config.yaml
n_layer: 11
d_model: 128
n_head: 4
n_kv_head: 1
head_dim: 32
d_mlp: 320
vocab_size: 2048
activation: "swiglu"
norm: "rmsnorm"
norm_place: "pre"
norm_eps: 1e-05
positions: "rope"
rope_base: 23900.0
rope_fraction: 1.0
qk_norm: false
attn_scale: 0.177
bias: "none"
tie_embeddings: false
parallel_block: false
init: "uniform"
init_std_qkv: 0.0437
init_std_o: 0.00931
init_std_up: 0.0437
init_std_down: 0.00589
optimizer: "adamw"
lr: 0.0025
beta1: 0.95
beta2: 0.99
weight_decay: 0.045
lr_head: 0.00821
grad_clip: 0.5
warmup_steps: 470
schedule: "cos"
final_lr_fraction: 0.0
batch_tokens: 16384
seq_len: 256
doc_mask: true
z_loss: 1e-05
train_tokens: 148700000
steps: 9076
dataset: "wikipedia_en"
Each number is 128 + 24 x the weight over the matrix's rms, rounded and kept within 0 to 255. Layers, rows and columns count from 0.

# layer 6 MLP gate, 320x128, rms 0.136, rows 110-144, columns 64-127
[[135 109 155  90 121  91  88 141 114  95 132 133 116 101 164 110 131 106 122  82 104 155 129 135 146 110 138 111 120 117 122 129 134  99  94 144 131 148 140 169 140 142 109 103 121 133  95 102 136 111 172 101 116 149 152  99  95 145 154 181 129 167 135 130]
 [138 129 131 124 143 147 116 161 135 100 116 114 166 144 130 127 112 147 110 100  84 121 141 126 122 136  88 126 131 108 174 147  77 165 121 111 128 102 131 164  93 173 144 190 114  96 128  99 176 114 121 141 139 141 164 125 150 112  99 102 164 104 112 102]
 [146  82 134 127 174 165 175  96 140 176 189 131  96 139 126 138 118 136  94 147 153 181 158 130 139 164 144 111 154 136 170 130 142 120 146 147 114 150 101 158 119 116 131  95 146 143 119  98  91 113 120 161 131  82  97 156 115 137 148 100 108 121 116 125]
 [122 139 149  72 120  56 151 154 170  87 120 152 158 145  97 119 131 135 114 135 152  56 113 171 121 126 113 149 131 145 132 137 105 136  95 141  95 120  98 142 103 125 125 116 133 125 134  88 161 128 136 113 116 141 152 132 115 155 165 127 170 181 124  50]
 [116 102  96 128 112 114 154 123 135 115 135 118 116 108 156 112 114  88 113  98 124 144 149 159 110 144 138 128 179  83 106 121 112 132 132 133 112 168 152 148 113 111 106 125 131 116 166  93 126 126 134 173  88 163 114 179 108 135 130 146 158 117 111  52]
 [157 152 151 153 116  95 105 106 149 116 107 177 105  97 123 132 135 129  76  98 135  74 147 118 134 128 117 121  97  87 102 138 117  71 136 125 133  98 107 135 142 128  82 144  75 122 111 120 167 130 102 134 112 144 158 121 155 127 130 172 129 150 132  99]
 [122 133 170 149 128 128 155  99 138 117 117 121 128 170 156  79 128 109 156  84 158 120 140 126 157  99 113 118 135 171 143 119 164 139 107  61 134 153 128 119  74  97 131 179 109 102 124 139 137 117 100 154  95 160 137  92 152 100 140 121 112  95 151 110]
 [102 122 115 142 107 132 157 135 138 126 143 146  96 128 134 138 111 132 164 120 177 100 115 131  77 119 117 149 149 136 157 153 115 139  83 126 145  69  58 104 121 127 135  73 125 136 146 103 109  83 105 181 126 129 134 138 121 156 168 121 110 136 197 115]
 [129 146 136 188 146 111 141  87 139 105 131 131 186 131 104 163 107 112 132 111 145 148 123 103 170 138 108 103 110 112 124 162 162 198 119  70 106 153 130 139 126 151 105 148 128 135 132  78 161  97 106  96  90  80 114  92 123 134 118 126 134 111 124 110]
 [148 141 138 159  97 120 143 143 102 127 146 144 124 125  70  81 130 138 138 118 153 152 137 119 117 158 142 128  87 142 132 161 144 145 146 127 131 126 115 112 118  93 133 137 143 114 147 129 156  88 141  94 132 115 114 132  86 108 108  98 168 142  90 150]
 [135 105 117 131 123 145 146 146  79 198 122 114 131 142 152 121 134  80  85 129 114 132 133 115 130 113 117 135 140 147 149 121 141 120 151  74  65 107 136 176 111 105 129  95 150 143 103  94 142 100 121 151 112 138 100 139 129 152 151 114 136 100 109 155]
 [121 147 146 129 152 145 105 126 125 154 124 135 129 134 113 113 137 104 106 109 136 101 218  76 140 146  95  95 160 120 158 176 146 145 109 107 139  94 118 168  94 188 146 145 171 158  93 127 155  84 147 154 131 158 120 126  87 147 129 149 146 102 134  90]
 [127 141 132 108 147 132 134 166 117 163 140 149 139 141 114 157 110 127 125 167 134 107 186 164 171 129 136 107 100 163 157 143 169 113 129 131 155 124  85 158 108 123 147 149 110 132 154 103 126 149 132 135  98 113 118 108 102 136 151 157 136 129 126 108]
 [108 116 116 101 168 126 109 150 110 142 108 116 167 135  90 144 128 106 174 109  96 113 151 141 139 159  88 155 142 168 205 217 141 122 153 132 152  87 121 107 128  80 127 151 109  93 116 134 136 114 132  97 142 116 125 135 135 124 143 107 163  68 164 150]
 [113 123 131 150 133 144 130 127 111 148 145 144 151 169 144 129 103 103 105 166 133 129 145 131 161 138 155  91 119 151 143 129 155  96 135 112 126 151 103 161  89 131  95 177 128 129 138 107 105 159 123 127 130 143 135 121 120 103 138 160 133 150  90  68]
 [128 114 133 116 135 108 164 138 172 180 119 135 114 152 104 114  88 159  85 157 143 139 117 114  96  86 138 126  79 130 157 127 103 121 113 130 141 145 134 131  45 122 168 116 116 139 132 151 167 142 123 128 144 143 147 138 125 125 124 128 163 156  82 146]
 [102  92 133 131 128 117 143 130 171 119  98 166 151 136 117 150 124 194 110 146 200 125 144 148 131 133 139 152 143 176 157 153 141 143 137 133 162 131 117 166 101 149 166 156 136 108 139  83 118 124 142 170 121 103  98 123 135 167 108 157 133 116 108 136]
 [ 98 147 131  98 114 136  95 147 191 146 127 104 139 152  93 112 107 165 141 135 149 102  89 142 119  93 100 118 136 148 113 102 104 103 104 113  93 146 100 151  99 165 138 119 109 165 157 131 134 138 149 139  77 174 152 115 114 124  77 133 118 163 114 166]
 [143  83 108 140  59 107 131 108 143 100 119 136 141 122 152  92 107 128 126 134 147 128 118 142 155 133 120 124 108 132 128 109  97  99 118 118 150 141 112 114 102 184 115 130 101 182  95 121 124 134 145 127  79 125 133 111 132 114 144 143 146 160 140 166]
 [127 133 148 105 107 105 136 149  95 133  97 128 157 161 194 144 104 113 110 103 138 113 128 109 167 118 108 104 134 112 122 133 137  84 103 115 163 114 116 137 135 137 155 148  83 108 127 162 135 132 112 125 133 183 109 121 155 118  97 137 141 156 105  98]
 [ 97 155 129  95 109 155 153  99 117 136 135 164 126 167 162  92 103  95 142 151 122 107 138 147 123 114 101  76 106 151 167 135 130 113  84 158 119 145 154 133 129 139 163 112  97 167 122 135 111 182 131 134 111 126  96 170 130 132 191 109 111 126 101 138]
 [149 103 174  97 116 117  91 143 140  98 123 161 157 122 125 111 136 137 178 162 141 134 116 106 130  92 110 134 124 146 152 117 123 143 120  84 106 150 139 105 159 138  74 118 171  80 166  76 112 138 127 144 114 153 123 113  86 134 167 189 156 154 154 113]
 [ 76 133 156  73 109  96 163 140 121 131 127 156 108 105 172 115 106 131 134 150 105 140 110 120 132  89 113  96 119  80 171 120 101 142 102 115 148 125 103 154 123 144 131 137 160 106  97  60 142 125 161 116 139 129 145 125 103 128 172 160  99 114 117 134]
 [104  97 178 177 100 131 130 123 155 112 113 164 140 163 120 105 150 136  98 144 166 115 151 127 127 165 134 111 107 120 174 105 106 138  98 161 122 120 130 106  44 173 148 156 139 136 165  97 124 119 103 130 104 153 115 161 108 152  75 128 128 168  71 130]
 [ 83  70 114 102 127 127 130 123 117 142 126 133 116 142 148 112 115 125  86 110  60 124 137 121 140 102  94 113 129 106 142  85 160 142 110 102 102 125 102 165 110 116 126 176  91 123 143 132 119 156 144 142 136 175 141 161 148 130 135 153 139 144 122 159]
 [ 98 147 119 148 128 124 119 115 155 104 152 104 119 100 120 102  95  92 136 157 113 168 160 123 159 123 100 117 142 117 126 186 109 143 120 128  93 142  89 127 148 170 112 221 147 145 163 110 139 145 126 108 146 111 159 108 146 142 129  81 124 149 133  95]
 [ 81 132 113 150 110  95 136 131 129  82 121  80 139 134 129 135 111 141 156 116  91 145 100 135 177 116 141 128 102 140 152 107 167 126  81  63 131 113  99 157 104 110 100 133 150 149 136 121 157 131  87 123 106 132  84 121 133 118 126 146 135 120 134 105]
 [152 125 136 136 114 129 131 173 116 123 137 135  91 159 150 101 114 159 110 134 128 154 101 148  83 131 109 133 156 151 110  72  92 178 115 134 145 168 124 120 123  98 160 132 160 132 131 137 128 129  90 128 121 166 113 153 129 106 149 173 147 122 136  90]
 [123 126 117 134 132 126 143  92 161 151 117 108 130 128 152 110 102  98 138 114 133  84  97 140 155 138  84 136 121 155 131 182 135 127 140 126 115 131  92 125 114 179  95 137 119 127 131 132 125 144 148 169 158 157 105 110 106 104 108 131  99 105 103  94]
 [144  78 119  96 159  63 176 171 140 149 171 153 151 121 155 135  88 139  96 122 115  92 120 124 119 135 122 135 170 108  93  97 101 151 115  97 106 142 130 133 117 135 135 138 142 140 127 138 136 150 125 141 128 110 139 146 103 151 113 114 113 159 107 144]
 [126 161 161 156 110 153 125 103 132 110 121  96 108 120 139 118  72 142 150 100 147 168 163 162 157 114 132  60 115 112 138 140 151 100 135 122 140 169 165 144 121 112  84 139 124 161 116 158 140 119 111 132 165 167 130 161 110 107 183 155 152 101 109 136]
 [126 109  98 109 138 125 127 154 120 108 114 107 106 137 138 158 102  95 151 129 128 122 154  72 113 134 136 123 153 121 123 184 146  62 132 118 128 111  97 145 120  96 110 122 112 155 141 137 117 154 108 180 162 140 141 118 168 149 150 132 135 156 120 108]
 [106 102  93 116  90  85 112 174 155 153 103 142 120 130 128  99 100  81 112 146 161 166 129 124 140 139 127  96 100 144 148 134 171  76 108 104 171 168 126 126 114  89 139 161 123 126 136 154 134 139 132 122 129 108  97 116  94 115 134 128 107 114 116 126]
 [121  72 109 124 142 108 164 104 143 123 136 108 112 102 169 154  77 147 142 133 150 111 133 127 146 144 112 107 132 173  85 128 174 102 128 122 122 221 112 121 138 103 112 143  98 160 135  89 121 117 124 119 149 138 142  84 114 168 163 147 123 146 114  52]
 [121 138 130 156 137 122  93 112 120 160 149 136  55 104 116  97 145 160 136  74 150 111 142 167 136 111 129 113 141 135 159 142 144 123 105 134 155 159 116 104 137 167 135 117 139 147 113 109 137 128  81 162 123 117 142 158 141  93 142 131 141  93 103 132]]
# layer 6 MLP up, 320x128, rms 0.129, rows 110-144, columns 64-127
[[143 143 134 103 102 109  84 176 112 122  95  98 170 132 128 115 113 133 124 147 125 139 116 135 134 113 103  93  99 118 168 162 152 114 133 111 103 142 144  63 123 146 118 133  97 148 162 123 154  87 127 122 125 144  84 125 120 145  95 124 138 100 115 115]
 [124 132 103 126 175 158 126 169 144 154 101 124 162  97 133 150  76 150 109 123  93 123 132 111 157  95  99 125 125 137 133 126 110 105 136 121 135 128 140 143  88 124 147 159 111 109 156 129 153 139 142 150 121 148 108  80 138 141  66 148 203 121 141 119]
 [158 103 134 116 155 147 150 105 164  89 145 165 129 128 104 105 110 171 151 172 129 131 146 144 115 119 115 143 169 163 152 113  88  88 139 138  96 124 122 120 110 122 158 109  94 140 151 127 157 142 135  96 141 123  89 118 121 107 155 139 151 110  98 142]
 [148 116 132 131 122 104 148 100 115 112 101 139 130 129 157 150 138 118 143  93  70 112 126 141 109 110 110 183  89 132 137 120 104 164 113 128 139  89  98 127 140 134  95 111 128 106 128 139 101  99 153 113 123 121 108  95 156 139 122 182 167  90 123 115]
 [148 131 172 142 125 137 129 138  96 134 168 166 151 142 147 109 140 123  81 145 150 202 132  72 133 127 143 140 119 121 151 133 162  95 127 141 129 102 119 150 142 114  95 130 112  94  88 128 132  99 136  82 144 113 128  77 111  94 114 116 127 117 119 124]
 [141 133 132 116  98 124 146 113 129 158 147 120  94 103  88 165 118 136 166 157 118 121 182  99 120 147 137 104 159 161 153 156 135 125 133  96 128 127 145 119 124 117 149 126 170 152 132 146 124 125 139 158 138 124 122 118 136 160 123 122 160 137 138 120]
 [149 140 157 147 132 172 122 101 138  82  94 125 161 143 111 132 152 143 151  83 162  64 121  87  82 123 116 131 120 153 139 167 121  97 118  93 115 138 112  89 140 144 165 135 118 117 162 140 103 155 125 124 152  85 118  96 128 134 147 121  88  96 125 124]
 [113 155 139 130  82 104 123 139  98  93  97 127 101 121 138  91 154 158 156 104  84  91 108 155 119 127 158 148 154 122 136 127 173 125  99 162 129 138 161 157 130 116  93 137 104 173 125 102 132 104 128 145 154 118  65 130 124 128 111 117 119  50 135  87]
 [ 94 146 150 138 135 124 101 139 122 114 142 118 112 157 154 128  93  95  92 171 111 124 103 134  89 131  99 131 158 168 105 160 137 157 111 157 147 129 125 179 116 100 121 116 110 113 168 112 124 143 132 131  73 157 133 110 137 111 147 134 164 155 137 131]
 [123 149 106 162 154 195 144 140 126 149 139 128  93 109 120 171 135 106 149 163 165 121 134 113 153 145 125  77 131 125 140 133 131 140 113 100 131 125 151 152 143 115 109  72 118 150 121 107 138 168  94 111 142 108 115 113 123 108 133 112 140 124 133 147]
 [129 133 105 100 130 153 106 102 118 152 127 126 105 150 138 147 161 117 134  97 160 149 112 175 139 120 109 151 123 129 137 126 138 125 137  89 149 179 106 161 144 108  96 111 107  76  98 159 104 117 126 137  94 130 104 131 155 136 177  84 162 156 108  89]
 [100 119 108 148  75  96 123 152 169  90 105 149  90 133 142 120  88 153 104 146 182 114 109 116 119 116 154 121 125 130 135 100 138 109 145 147 113 133 123 141 156 141 104 129  68 128 135 121 134 111 109  65 154 139 153 135 136 143 128 129 125 132  91 135]
 [110  91 120 138 103 113 157 115 172  91 137 108 133 152 167 116 127  79 131 105 157 185 136  95 160 121 131 144 154 105 150 183 141 110 140 108 113 169 121 182 129 120 112 152 121  88 146 137 130 126  95 172 107 136 127 148 128 118 104 105 122 125 110 170]
 [168 123 177 123 124 117 137 121 150 126 101 134 146 147 134 134 143 107  78 170 131 141 133  70 130 132  48 118 105 154 130 136 106 108 119 136  87 113 150 114 150 129 146 123  61 159 122 100 123 131 159  99 101 124  85 151 125 102 130 135  90 150 160 116]
 [140 134 108 147 124 132 107 134  97 159 125 117 119 151 143 143 130 101 114 170 108 130 116 157 153 148 133 129  95 127 114 124 136  82 110 103 114 101 130 149  89  98  83 127 142  96 157 146  67 165 134  87 148 110  46 153 124  91 142 121 166 156 137 105]
 [171 169  80 111  97 135 136 128 144 141 140  95  81 220 106 170 100 149 103 151 146 118 126 160 120 100 124 122 132 123 129 118 163 162 104 113 159 148 142 155  77  83 154 122 104 121 136 121 135 130 147 127 139 142 132 116 129 148  98 130 165 126 146 111]
 [146 116 151 134 152  97  79 174 117 124 147 135 136 148 103 152 143 139 128 142 101 117 139  63 152 108 121 136 108 153 106  85 115 137 123 145 161 168 101 119 165 149  96 143 108 152  99 116 113  85 125 134 142 171 157 173 136 116 162 154 110 126  66 137]
 [107 141 156 128 121 140 135 139 149  98 151 100 114 122 134  77 138 126  98 120 129 135 147 148 128 121  92  95 136 181 131 147 149 177  96 117 147 108 138 180  82 149 156 133 139 156 175 137  81  63 131 125 133 140 114 114 115 164 142 150  88 146 121 111]
 [129 154  86 149 119 143 106 119 131 133 121 158 152 133 139 159 139 128 137 137 130 145 128 169 147 138 161 108 103 107 125 118  87 154 102 169 123  90  83 144 129 107 178 118 126 159  77 123  99 156 142 116  95 146  78 155 159 103 112 149 127 125 123 126]
 [134 160 132 145 101 129 151 157 104 115  84 147 124 110 129 136 124 144 124 111 128  94 116  80  94  87 122 151 135 115 135 116 129 127 107 107  92 128 149 121 147 160 119 139  73 141 115 152 134 150 135 166 124 158 135 141 136 100 115 141 127 150 153 110]
 [140 112 113 134 103 193 133 107  68 111 116 137 111 172  88  91 142 109 126 149 118 183 133 142 151 154 147 120  76 151 105 133 122 126 100 131 117 130 109  97 132 149 137 150  87 163 133 143 130 157 117  75 130 128 130 113  94 126 137 113 168  98 150 129]
 [129  78 156 131 104  93 138  96 148 112 160 129 101 116 151 145 122  97 121 118 100 179 159 117 101 135 160 115 112 169 142 133 134 158 133 131 119 148 141 162 137 109 106 136 120 154 115 151 124 158 154 123 146 111 125 121 104 118 144 111 104 160  96 152]
 [125 125  90 149 138 172  76 144 155 132 124 111 145 121 109  96 144 150 109  99 137  99  91 112 137 191 157 120 157 187 114 142 160 121 154 142 109  96 104 165 134 143 148 106 143 184 146 155 153 152 132 133  86 119 122 115 158 140 120  98 117  62 175 103]
 [143 140 122  88 147 104 166 135 151 112 120  82 139  82 136 137 102 116 126  92 129 168 110 188 109  86 116 126 141 117 137 146  91 120 162 104 151 107 103 142 144 111 130 100 133 102 100 150 164 137 165 118 131 105 127 110 188 150 138 105 124 129 152 122]
 [147 163 167 117 107 142 108 121 166 113 124 147 149  78 107 129 119 122 155 131 121 157 103 158 156 130 122 134 133 101 137 134 116 111  44 140 140 126 123 105 130 159  84 147 125 116 104 112 161 126  83 109 122  89 141 142 148 110 151 139 136 161 160 106]
 [158 104 119 137 176 159 113 103 117 138 154 136 140 142  94 144 160 138 115  93 141  99 165 159 146 165 165 151 141 116 100 109 161 109 147  82 144 134 151 147 132 100 119 102 108 103  77 130 156 140 138 134  86 125 126 126 139  57 154  85 156 137  91 172]
 [133 135 108 138 146 132 157  95 157 113  89 143 156  91  85  96  87 111 165 118 106 124 135 151 128 120  86 117 111 164  87 142 105 108 127 146  85 134 124 112 140 173 169 130 133 125 125  79 158 125 172  90 130 148 149 125  75 158 135 103 102 131  95 114]
 [151 139 136 107 126 104 103 125 110 108 112 133 177 129 105 130 143 143 102 173 179 112 148  92 138 102 162 148 186 109  92 107 133 125 132 180 147 133 123 113 113 147 116 123  72 129 140 130 155 111 149 161 103 136 150 132 112  94 144  86 155 121 120 102]
 [ 97 127 115 153 107 146 123 136  77 131 168 139 121 130  94 144 118 131 143 122 145 148 122 128 120 154 179 128 122  99  99 112 133 128 109 130 112 128 170  99 167 121 143 101 126 151 131 156 133 125 122 133  93 143 119 109 132 126 124 126 125 177 131 172]
 [155 140 142 133 117 138 177 135 133 150 176  94 108 111 147 143 145 118 131 106 119 173 114 143 147 113 118 120  97 106 135 138 107 126  88 161  78 106 123 128  94 156 107 112 108  99 103 131  78 133 103 116 140 171 110 174  82 137 133 114 137  93  94 135]
 [132 124 147 143 103 134 108 158 143 131 110 132 145 154 150 134 150 189 141 109 134 131 120 130 142 135 149  87  82 127 139 145 123 129 139 109 141 137 153 166 163 142 175 111  78 155 125 152 180 127 131 116  99  81 133 123 123 115  85 102 100 111 105 150]
 [124 137 117 102 111  93 138 129 168 129  89 129 120 132 147 127 118 132 156 131 131 140 129 143 120 119  98 137 108 119 127 104 129 146 160  90 134 172 136 105 123 118 130 133 135 111 109  84 113 176 110 173 152 162 140 156 145 111 139 149 161 114 172 140]
 [157 166 151 101 146 139 142 146 122 121 117  79 132 154 135 159 119 133 117 113 134 147 113 115 117 122 128 107 116 133  98 135 134 145 106 128 142 132 119  93 132 121 149 121 108 149  82 128 140 131  79 102 153 113 164  78 110 147 126 104 127 142 123 149]
 [151 135 160 172 126 153 140 135  90 156 105 152 118 142 125 134 114 133 137  83 138 147 165 163  71 132 176 139 134 120 170  93 181 146 152 120 139 125 148  83 124 105 145 115 138 138 130 108 118 131 139 112 114 174 114 125 106 106  99 157  98  83 124 149]
 [147 123 121 130 148 110 129 107 106  67 122 151  91 105 103 118 126  66 172  40 115 163 116 136 118  95 116 100 142 108  90 117 150 154  87  99 119  90 132 124 154 123 141 119 126 132 101  98 163  93 145 100 134 120 121 178  93 110 117 122  97 112 143 153]]
# layer 6 MLP down (transposed), 320x128, rms 0.124, rows 110-144, columns 64-127
[[124 190 142 117 105 144 112 161 155  85 153 134  86 102 114 173  98 106  86  75 110 109 120 136 153 111 160 133 119 155  95 128  91 169  92 122 159  97 126 158 145 145 143 135 155 112 129 154 106 126 133  97 120 137 133 146 113  81 119 118 142 116 175 140]
 [103 106  85 118 139 124 167 138  98 107 106 115 174 111 123 153 106 135 139 100 146 125 132 139 120 100 135 122 123 156 116 127 153  95 146 154 118 122 151  95 106 115  95 123 121  95 142 109 179 120 132 136 153 132 120  93 147 154 120 149 109 176 110 126]
 [127  85 111 137 127 129 104 146  97 121 117 148 141 140 133 129 142 143 127 125 179 156 120 125 179 130 126 133  98 116 120 157 155 124 125 123 106 128 135 136 163 133 113  99 112 129 119 143 133 164 138 163 127  86 105 150 150 140 155 106  74 153 126  84]
 [141 142 150 115 171 142 145 109 109  98 123 154 140 131 137 105 178 172 106 143 143 137 125 118 143 164 111 134 108 140 169  90 138 103 163 120 132 145 131 133  73 165  77 130 129 110 110 198  67 173 129 124 139 127 109 109 146 133 112 119 112 116 126 144]
 [113 104 191 132 134  94  88 115 151 148 113 166 113  97 115 155 133 110 114  99  82 126 104 122 120 130 169 125 133 157  92 127 162 149 167 127 138 140 123  96 134 123 107 129 122 143  94 167 155 124 150 138 161 131 126 146 109 140 123 124 127 158 114 176]
 [129  84 118 145 164 111 129 114 124 150 134 151 122 114 161 125  98 160 121 138 132  98 131 108 133 141 101 153 137 132 129 129 127 150  96 122  95 128  92 145 126 108 136 112 152 103 106 117 151 124 135 123 121 118 145 123  89 128 145 114 131 113 148 122]
 [162 137 145 134  96 171  78 158 106 138 101  98 152 144 127 116 162 174 112  96 137 125 118 118  69 171 114  73 149 125 112 110  94 119 153 126 142 155 122 162 102  96 177 109 131 160 138 179 126 148 163 121 160 121 148 123 115 162 104 166 129  95 114 168]
 [127  70 128 162 115  98 134 151 165 110  97 156  75 140 149 125 160 137 138 111 181 134 130 161 135  98 131 153 137 126 120 114 123 152 115 124 142 135 111 152 103 122 127 151 148  84 207 141 108 111 118 142 130 139 108 155  99 114 152 136 122 101 148  92]
 [133 117 133 116  70 130 111  93 117 133 153 122  97  99 144 142 155  94 130 117 114  70 128 150 141 141 127 137 131 133 130 134 117 116  94 138 155 130 126 161 120 115  64 127 147 127 107 157 114 121  91 122 131 136 124  90 120 175 114 137  99 177 134  89]
 [164 102 127 151 149 118 140 136 105 118 145  99 184 147  88 138 106 115 153 165 113 155 123 129  83  90 128 175  88 131 139  72  99  46 111 115 119 125 133 162 157 101 119 113 134 123 112 144 135 134  81 117  89 113 145  95 122 114 131 132 121 127 117 137]
 [131 134 167 140 133 132 136 164  97 129 111 147 145 120 157 148 115 131 164 116 120 133 168 140 110 112 149 139 143  93 156 154 171 122 182 120 137 124 155 133 116 178  91 111 146 158 134 155 135  86 157 141 142 160 105 165 128 132 129 182 170  93 165 149]
 [111 140 108 143  71 102 126 148 122 130 141 169 109 115 111 119 118 142 105 105 173 125 178 111 139 146 147 107 154 129 145 141 190 153 103  78 130 180 140 134 122 141 145 108 159 119  95 114 128 125 131 122 136  99 134 145 109 109 138 124 127 134  98 106]
 [139 102  87 120 103 105 157 127 133 132 140 132 152 121 128 137 124  88 154 131 186 119 139 142 130 127 102 146 109 139 146 126 169 138 198 123 100 142  82 191 124 112 150 189 109 137 148 109 137 179 146 180  95 109 129  99 118  93 138 124 127 141  77 145]
 [112 133 120 100 117  72  73 137 140 112 117 122  89 135 119 114 104 110 132 107  99 137  83 132 146 141 156  89 142  90 150 122 129  76 176 165 150 135 175 140 157 143 135  97 123 153 117 187 106 127 101  98 154  97 152 127 132 143 156 106  85 140 118 130]
 [131 142 137 143 173 148 124 126 115 131 140 133 117 115 127  95 136  95 130 142 135 131 131 179 107 128 115 158  75 136  82 113 150 122 137 145 147  96 161 100 124 133  93 125 115 134 117 152 107 135 127 118 132 124  32 115 139 100 151 134 161 133 126  93]
 [150 157 163 116 141 153 188 127 106 108 109  90 105 125 131 116  95  82 141 106 122 113 110 156 139 154 139 127 139 127 145 149 153 139 160 105 125 117 171 159 175 118  91 116 115 122 148 148 135 108 153 114 133  94 176 132 130 101 144 124 135 123 165 120]
 [112  85 139 104  98 138 112 113 131 114 124 160 153 124 185  94  92 135 144 108 111 131  96 142 156 107 120 126 163 119 142 111 140 105 177 119 132 151 134 140 139 126 124 147 133 154 134  97  89 128 125 102 121 163 103 133 173 149 124 106 150 124 105 119]
 [131 144 128 113 117 138 122 121  74 155 102 144 100 169 166 126  82 141 135 138  85 143 146 123  75 108 136 101 150  86 144 140 126 161 147 163 132 113 142  99 151 120 126 124 126 134 123  90  99 169 201 102 118 145 111 160 140 119  91 133 130 146  95 106]
 [129 178 117 112 112 112 131 108 110 151 147 120 130 155 131 202 107 134 112 103 102 139  95  98 139 144 129 138 142 154 132 149 144 132 124 155 117 136 132 140 145 127 144 125 148  63  94 165  98  97 107 145 116 137 121 142 128 157 127 123 107 134 115 107]
 [ 94 111 152 173  60 123 120 118  93  95 163  87 142 117 102 104 145 155 126 149  94 106 100 158 116 147 146 130 110 161 134 129 149 107 130 119 146 110 135 150  87 131 124 142 116 144 112 132 114 105  96 102 136 145  90 119 126 131 112 128 142  72 164 125]
 [160 132 196 142 126 132 139 125 107 116 148 114 137 132 115  79 124 119 184 144 149 183  97 125 111 137 151 128 109 140 126 142 151 130 124 154 142 101 174 201 125 107 113 118 103 118 135 160 104  92 122  60 130 144  99  65 151 123 114 123 139 123 164 129]
 [154 130 146 116 179 137  99 102  93 118 151 101 157 119 158  81 136 140 101 106  91  97 140 146 104 159  88 134 128 137 141 145 156 166 127 174 141 144 126 114 121 113 166 168 146 158 147 113  83 114  95 135 100 162 109 100 127 125 112 138  88 105 127  97]
 [116 127  95 125 112  93 119 110 129  96 123 154 144 165 146 138  93 152 124  74  87 107 112 130 147 149 143 148 133 101 113 145 176 129 146 137 167 127 133 162 140 132 136 120 166 147 133 147 130 140 130  97  81 112 146  69 135 144 150 122 142 132 165 100]
 [117  95 154 108 151 105 139 131 104 147 174 119 143 150 101 139 114 124 176 147 111  91 117 134  91 139 110 154 150 124 104 127 134 121 121 144 133 112 120 157 117 124 130 140 151 127  94 139 153 139 138 129 101 138 164 102 130 147 160 132 115 119 136 128]
 [139 148 149 115  83 168 126 145 161 110 128 125 162 139 121 156 140 169 106 176 157 122 102 141 129 141 142 113 116 108 120 114 143 173 103  93 142 114 158 130 160 124 141 115 146 147  98 160 111 101 136 142 136 140 160 161 101 146 165 146 133 138 120  79]
 [132 116 172 155  75 115 108 117  69 116 129 172  96 148  75 122 118 104 128 115 172  65 148 118 134 148  89 154 128 148 126 134 162 132 131 109 127 166 141 119 117 140 134 128 146 116  90 131 135  94 151 111  77 106 149 119 182 170 137 130 142 124 131 140]
 [137 128 128 156 160 140 107 108 134 140 117 138 179 106 120 111 126 132 109 112  96 102 123 109 149 113  98 120 131 159 137 137 100 122 134 168 102 116  79  95 128 184 102 117 145 132 122  87 117 171 126 144 115 116 157 141 126 135 124 132 141 153 108 117]
 [ 99 127 117 137 148 158 162 135 139 117 151 146  87 147 115 102 169 125 139 111 109 146  95 129  42 156 108  91  94 143 138 174 125 125 175 134 135 139 152 118 145 123 186  98 153 172 105 146 183 120 116 154 116 150 102 151 141 117 157 168 128 146  98 118]
 [123 126 137 144 139 117 113 133 156 112 111 124 118 104 146  92 115 125 106 135 141 113 163 118 162 103 134 112 113 111 137 144  97 106 119 111 124 105 136 122  79  92 146 163 112 135 112 116 107 129 127 129 117 128 115 133 104 149 139 124 126 106 111 148]
 [132 115 119 119 109 182 156 121 132 134 115 126 155 126 104 110 127 132 124 117 125 145 126 136 101  84 156 132 153 161 142 187 175 135 104 122 170 147 142 123 121 136 156 140 115 101 147 153 124 132 121 120 139 121 149 152 126 106 133 129 130 133 120 124]
 [167 138 137 145 129 122 134 132 130 119 152 140 173 173 146 133 112 145 155 121 143 153 114 145 109  91 136 165 135  71 170  82 119 100 111 117 130 115 108 130 101 118 128 111 142 100  88 114 135 141 128  79 156 131 145 118 145 137 101 100 122 147 143 174]
 [111 109 135 116  91 110 104 123 146 109 113 101 135 150 144 146 167  93 137 146 147 170 137  97 130 114 111 120 169 142 142 147 121 164 134 135  90 145 122  91  94 106 107 128 125 124 117  92 180 127 143 112 102 163 131 130 162 107 111 120 140 106 137 109]
 [103 134 157 148 156 112 137 136 107 157 116 135  98 136 122  96 140 126 122 142 136 182 131  94 156 131 129 108 147 139 159  92 191 120 132 104 107 150 110 108 156 140 120 120 159 119 118 170 120 104 140 130 189 110 133 121  93 155 135 119 119 154 116 158]
 [128 101 123 133 141 129 117 141 138 152 126 151 131 170 152  99 160 142 117 149 125 123 154 156 142 152 115  72 194 126 133 109 153 124  90 145 148 143  90 126 126 119 115 121 136 147  96 132 163 109 119 118 110 161 130  98 112 149  79 139 106 155 117 143]
 [165 124 136 123 129 119 145 161 120  86 120 142 119 122 105  76 152  98 145 113 153 122 126 151 187 116 117 140 161 141  88 118 184 126 146 158 140 118 137 112 125 149 109 135 174 128 115 131  94 109 141  88 141 128 138 160 128 118 140 138 104 128  87 141]]